config = dict(
    num_hidden_layers=8,
    hidden_size=192,
    num_attention_heads=6,
    num_key_value_heads=6,
    head_dim=32,
    intermediate_size=576,
    vocab_size=8192,
    hidden_act='gelu',
    norm='layernorm',
    norm_place='pre',
    norm_eps=1e-05,
    positions='rope',
    rope_theta=10000.0,
    rope_fraction=0.25,
    qk_norm=False,
    attn_scale=0.177,
    bias='qkv',
    tie_word_embeddings=False,
    parallel_block=True,
    init='uniform',
    init_std_qkv=0.041,
    init_std_o=0.0,
    init_std_up=0.041,
    init_std_down=0.0,
    optimizer='muon_variant',
    learning_rate=0.0182,
    lr_mult_down=2.0,
    beta1=0.93,
    lr_head=0.00799,
    max_grad_norm=1.0,
    warmup_steps=200,
    schedule='wsd',
    decay_fraction=0.602,
    decay_shape='linear',
    final_lr_fraction=0.0,
    batch_tokens=32768,
    max_seq_len=1024,
    doc_mask=True,
    train_tokens=155300000,
    max_steps=4740,
    dataset='wikipedia_en',
)
Each number is 128 + 32 x the weight over its row's rms, rounded and kept within 0 to 255. Layers, rows and columns count from 0. Numbers have three digits each. The size before them is the row's rms in percent of the matrix's.

# layer 5 MLP down (transposed), 576x192, rms 0.249, rows 210-238, columns 144-191
099:118128139140176101138116157126155114193191104097158114091101187177094177113081176150154141106108160113189165096084191111095109124139137141095116
106:131171117154148102131125127082087094048173145063059101083189117148119165178124144137123152156125144118190120137075126056152157156193125181162149
090:094123083072130152092161150093154109125149088147108112119160119083155166096094124080135179104193126126146103166132124136109184143139091191129117
114:071111167118152136117090129120096107142142189120108153105118192152154149145117143139037138138119083132097203115119131114159107123133131076153161
087:134098149090072113110122151117142120155141151139126136156127091140116073141112095095165133162097203142114201119130122093099200116160103105143102
113:076191088157065133148140139122119153143145159122175089096160076115158086120176136143084153160136104155111129101075127145100125134111136133094149
107:156101084177113166155145122106143138178122208134130172142101066137139092128120151138098186170108169055128131134169155142089117191117107111082166
115:161092159100112196117091127116124115085114190134065149101124094155098117045115193114141146118106159130108069124121187062169158135107103114105195
110:155160078104107096075092098139097123092123124152128094125133168110102081107118154136133152103125147165182145121114076117140119131166150187123087
130:107130127153115146107066147111193106144110161138130108137103195156201145074066131121075092136101135203155113107135133122123058118133205116111082
104:172112061111165121133051114094094126146133121147138100081060093169115129097169111126130132153169123179091130108132170189121177095071115112101064
108:118096171157157128127175140122143151131149215134161104049161165142123157121097143157155106127146056136141128085079133108086150118115135101129118
091:087141198135167098129075106176107105093164145152138156095117146123112059080077116149161156107116120130129123093124128194164067107119162149138125
089:183110135177125161124060113078101108110094162088192082098101170089137163108116154023125134071109089146120136124141120107152110094151176135120112
106:122104138155119109115126117075140144116099150158114149133086123173092123119085136144179200096146127132107101115120143148130082096109157135118153
098:170092102106192143139153145116093140191137132164126056080114083144143173162074111121144142132077161171112160050097128100088076122150136116179134
112:151108167110118125093186214147120160104131205056090152132105184126114177108095120115116037095194126101151175124090187084157156113125153165125102
100:179122087148130122138157094107134133146078139148154205150142153125089112118108118188093128142096133095137117149117058116137137086083136140110100
109:101137143113172111139134136095131148150127108125145157096119058164106160123128079127090111110182086095140097089167108146120066051176104090135127
099:103089144087070159030155108116112157153174091103121135132139141198046090155075130145117135191074117119143134118110131126134167151134187105192138
087:149160138160146119117110157139101153108120103195125156206108116174175136110143133135104178086187117125162083172127092127121152183255126100128156
104:117174141083152147125134187092197159093170115166154153089142101121157155145137141106180091125136139135120086158098111130142079137183125116115155
083:119169149119223158139105158116096139137159181113105126161086065160098116115110111117071156173147118129156178140096143117164136106112079158123134
106:155057146139091127096109129190137136118133171122053067126176138164115110116147148157104125159118133154085121162181130101180140135101104103099121
087:158125061112174131094087117115139124131123093183146193169131171127125041085142083153124099171091135104196146097113105120144152137106155205147151
104:058112168138106107133110104125094155135131138140141146156155166153162119146100162138117140141046099173097130122169108125148124119132173145083162
092:172110131085092146184157122087111131118126181097103099084123099108138062148089075121094159090137139161133128191134105167109111097132108138088157
100:174119133138105089105135111141106137139096143088132126171181116127187088155217078098089100097118151073113176092137139104124076145128107102179176
108:054115133141119117138135089137132186097159161136190201166127104138091051167095093147156187094146102102096130164122150143121167135129196193094133
# layer 5 MLP up, 576x192, rms 0.213, rows 211-238, columns 144-191
110:082095161164107112130121183145054139099087140111098118102129134100159109137109166123147135132148124082159119153110068163096171123127110156136106
096:108047139150139081102141156124107111116080138182140113163139124096154156137199147125119102152162161154089051062099116131138126138127144085114101
118:174089164114123133191103153095116112169185152087197115050161130137095122151149132126078146130108104107125125147094113179171113127099149156111150
099:134109211131104102127098158143148126148086111134065111079158121117133138136103156160149080161149195193148096167174166165132170130121156144097109
103:090085135115119137147123150177091111127111113174142112136190122114128054135137167146117178102082141102138131096079090124159124088154076164111142
108:121126138134136155170137087138098165170157129096111133114136113083095128129147128125149088143066112151117138175069153134104194160178137069087126
112:118148177129165168149148186136091130139139128179073134137118098147112175043193132122097144087143115096141133134132133123143179080131092111108112
101:050105183116132135154137102105177093119096108150088147159189127099106135144175150126108171143172166177147179154059128132103100110096077103179114
115:093145138154190144119116121127122118109105128135134085117156171058130130079141165128020140137077170139118136100135108153118099152098191106145116
101:080099108096116126121169172127112101095118155118189147085096119110172115079175167198080186125120065108107181099095140128100147140127068100087107
101:079091117185159129119101108189166157174101130136145109106099140138104128111070199135159107176080129084118095084082114157234151120080156151194082
092:109147124163161131141126145068143075107115117109128117182085091149207122093147117146116097150106180083108183129114122144113152139093083095132153
103:091142164147178078139118104124129112161151153152137088179113120112101121087138161122124050135102076096117140112102113099161163149123125132169123
106:090115153145153151142109118077092129164060158126133028174078115139110129113152147128119150135189086122076113110123075133123076100173113072124121
102:121115116199176170155178096134153093128130131158128082166119050155099176144121090125105145130116140095042147124113163130052161153093121102140150
102:118064113175126125141040088133117162096152168124128076115136116122111083122178115171082139128094150101155117142112090173115107158153159106164128
102:159114164166113110111089142130094143075143166124103130232078139119141086148156135141088127131105106140213087128056130099157108114148135121153114
097:094081141159136128153131127177091098124075128092131135149103133068088151114133133156043209102143160102101107149095181050154216114136133078105045
098:133127142111050141104121092078158116173139179114143153145123100113119077172175201071100096146114095187126108130142131196130146126131137167149100
095:078182204179107149156150145100155072179143138147103099156159171112045146138118104172116144119135156177089126192056126093091148162121073111131193
096:145093143174095111171089090105097158155151125123098113126101074117077107131126112141178163086122105110072110088122160102105125197135080143077129
093:132170118193149098174169058113173091127114164113121111134082143080125114132153057160128053066090154162121116128108181100150195099117126089107093
105:106164140153151151116086122192124122106115122088067035108124098068078172130161162098135105102099135106121178144141116151103140106114137123112167
092:103116113145161177114156114136092138128057143150111104113103129050103153070202148104119122045162123106164179180163129135089150148143143087080106
107:071062171133195122131127177075115100119178184153116162110149117127118122137163146121089108147111078168151086111094133135135151110117096099148064
100:096058102126127127134147174179143148141088169127205149069133088066121051119166124125118139062072133114090033079106118129160144128119150112065155
102:108156099088102184153129145097186100140155142101103146125127142109100130107120142092108124126112109097187182122184155141113090063113090121090114
101:151103083158152126164177140138086140132139132146115115179144113160129110096152139109180206130149063091129160120112122165106148174138119119143157